config.toml
d_mlp = 704
norm_eps = 1e-05
parallel_block = false
doc_mask = false
Each number is 200 + 20 x the weight over its row's rms, rounded and kept within 0 to 999. Layers, rows and columns count from 0. The size before them is the row's rms in percent of the matrix's.

# layer 5 attention output, 256x256, rms 0.0545, rows 161-171, columns 128-255
092,203,193,209,199,234,189,195,212,208,167,213,216,198,180,205,238,203,209,208,194,218,195,191,213,200,203,206,195,210,209,193,175,200,174,180,185,193,196,209,217,221,211,181,217,184,228,202,221,211,172,227,165,240,174,209,222,217,194,201,216,208,221,196,196,182,177,203,231,223,214,187,209,216,184,194,184,205,195,242,202,182,203,228,212,184,178,180,183,198,204,210,229,199,180,200,209,224,207,181,177,216,174,172,152,195,173,208,200,200,186,182,186,188,225,230,180,200,202,189,191,181,199,203,201,189,220,176,219
095,197,231,206,199,203,207,169,187,197,209,202,186,193,185,188,198,205,195,197,183,169,201,202,160,181,205,175,229,191,200,181,214,189,184,180,175,163,179,200,224,218,209,219,196,229,194,182,197,184,208,203,214,186,224,194,171,203,197,215,187,187,194,231,229,178,172,225,196,199,210,180,198,223,181,196,215,173,227,195,196,206,199,202,221,178,194,200,189,198,216,187,202,195,179,176,228,212,187,192,196,198,205,198,206,188,186,226,199,216,215,199,186,185,211,201,214,197,182,229,184,212,200,228,214,191,218,185,198
103,191,192,209,198,196,196,185,203,227,196,184,207,217,209,179,208,207,221,194,200,180,224,198,212,208,211,199,190,183,195,163,177,209,183,226,176,235,202,198,162,177,194,225,179,203,184,195,198,197,209,208,199,197,205,196,205,179,197,189,201,213,190,162,198,199,200,202,211,210,209,205,198,164,197,213,205,185,196,199,213,208,234,200,208,213,194,174,208,218,219,200,204,193,188,195,207,211,209,201,197,190,216,193,194,207,197,218,219,220,209,208,204,214,173,214,200,218,195,212,206,198,180,205,203,204,207,218,189
099,190,192,155,195,206,237,181,193,204,199,183,179,218,223,163,203,207,196,207,163,172,196,198,215,213,218,167,173,208,181,182,203,222,209,201,193,185,192,185,208,176,223,196,207,253,196,201,194,211,203,187,197,169,214,193,191,231,197,199,203,236,170,166,209,194,215,215,188,216,170,215,185,211,180,195,210,196,194,204,203,195,216,192,200,221,199,228,186,193,194,189,190,186,194,189,184,190,179,205,195,199,202,167,190,180,188,170,199,204,210,216,206,200,187,203,223,185,143,170,194,222,188,167,182,223,196,199,199
107,213,204,194,208,185,181,228,191,166,188,199,227,151,188,216,221,211,205,198,230,214,176,242,178,222,185,224,213,217,224,220,207,211,226,178,210,191,212,171,215,183,208,179,219,178,201,207,198,175,188,215,225,183,192,185,226,197,185,199,195,225,219,211,196,187,202,208,220,214,217,200,186,204,214,191,211,167,204,217,197,198,154,191,204,236,222,200,198,224,226,197,220,201,189,225,249,212,206,186,204,178,197,227,201,192,207,191,214,209,196,197,186,198,214,219,200,199,206,208,188,167,202,191,219,191,226,220,198
105,197,212,182,174,176,198,223,181,205,189,200,213,228,187,250,246,140,182,179,207,202,174,183,201,147,208,189,204,155,224,201,193,144,201,195,175,212,216,223,205,208,189,186,201,185,212,175,198,209,198,210,197,201,230,240,181,175,188,178,206,212,187,210,199,213,188,208,195,187,208,203,223,224,221,244,177,225,189,193,203,201,221,218,200,205,209,199,184,194,186,179,189,221,222,201,186,195,195,186,195,201,199,203,204,227,211,208,184,197,219,196,180,200,210,190,207,193,226,199,233,219,200,201,169,186,171,226,158
105,207,175,216,229,199,195,200,209,201,195,196,170,179,174,219,244,201,223,182,218,231,161,179,209,208,211,167,199,168,186,207,230,222,201,208,209,179,204,186,193,181,198,198,204,205,225,202,199,196,178,205,228,177,171,201,183,216,200,217,228,207,205,205,184,191,205,190,230,186,215,222,194,203,184,216,194,201,227,221,203,187,210,215,208,177,191,211,179,213,212,200,207,191,179,230,208,198,194,202,186,206,206,170,197,201,214,189,196,204,190,201,192,198,201,218,197,197,208,199,196,208,187,169,209,210,202,201,214
088,174,229,230,185,194,194,234,194,182,221,191,204,228,207,228,228,169,182,190,218,183,213,232,204,193,204,206,180,197,194,219,183,180,198,203,211,221,205,197,206,208,218,201,199,205,205,172,216,185,192,179,188,191,214,192,188,190,188,185,192,191,189,167,192,208,220,176,218,206,175,193,186,195,176,231,214,194,179,262,193,182,193,203,216,197,173,197,188,206,197,219,222,202,207,216,168,195,197,202,187,208,187,203,182,227,210,175,223,182,182,171,212,193,210,217,195,209,202,190,216,187,191,214,182,213,207,232,221
114,201,199,182,200,215,209,190,187,193,221,202,212,179,203,190,199,212,179,208,218,167,195,214,201,216,187,216,181,232,175,200,189,213,213,194,215,199,192,173,178,187,224,217,212,219,150,194,196,165,198,195,171,194,208,198,211,183,177,202,182,213,171,179,224,194,182,210,205,196,196,219,223,186,210,163,207,172,189,172,188,212,214,186,204,200,189,205,220,216,184,194,186,216,219,203,234,218,190,206,220,200,226,199,213,196,175,210,196,210,211,219,196,195,176,182,198,213,211,215,190,185,218,220,214,218,217,205,191
088,210,180,188,206,174,166,230,223,214,170,178,191,214,203,162,229,189,233,211,206,165,209,192,218,204,156,203,207,202,179,185,206,214,216,208,190,183,244,182,206,216,185,230,180,194,191,202,204,195,181,213,205,183,176,195,201,198,191,215,216,206,237,188,184,187,220,209,205,200,197,227,219,183,169,168,212,192,213,187,216,186,195,203,221,186,204,224,184,212,197,177,174,221,201,200,185,203,187,203,204,215,232,173,189,200,187,226,224,206,241,213,214,190,183,220,191,206,191,187,185,204,188,195,224,186,195,176,206
089,226,223,186,192,209,164,203,187,205,252,199,216,175,227,172,172,223,208,200,160,212,222,191,184,184,202,208,239,216,203,198,215,190,160,231,192,152,207,199,207,190,187,203,201,204,181,232,233,188,166,219,211,179,180,198,212,196,182,175,185,225,217,224,194,210,208,186,197,202,217,193,205,190,203,155,212,189,206,219,208,219,190,184,193,212,211,181,222,212,238,211,192,192,205,197,194,225,197,218,209,215,199,211,176,168,192,178,229,187,166,186,203,195,208,191,207,188,212,188,168,175,201,187,182,200,212,181,226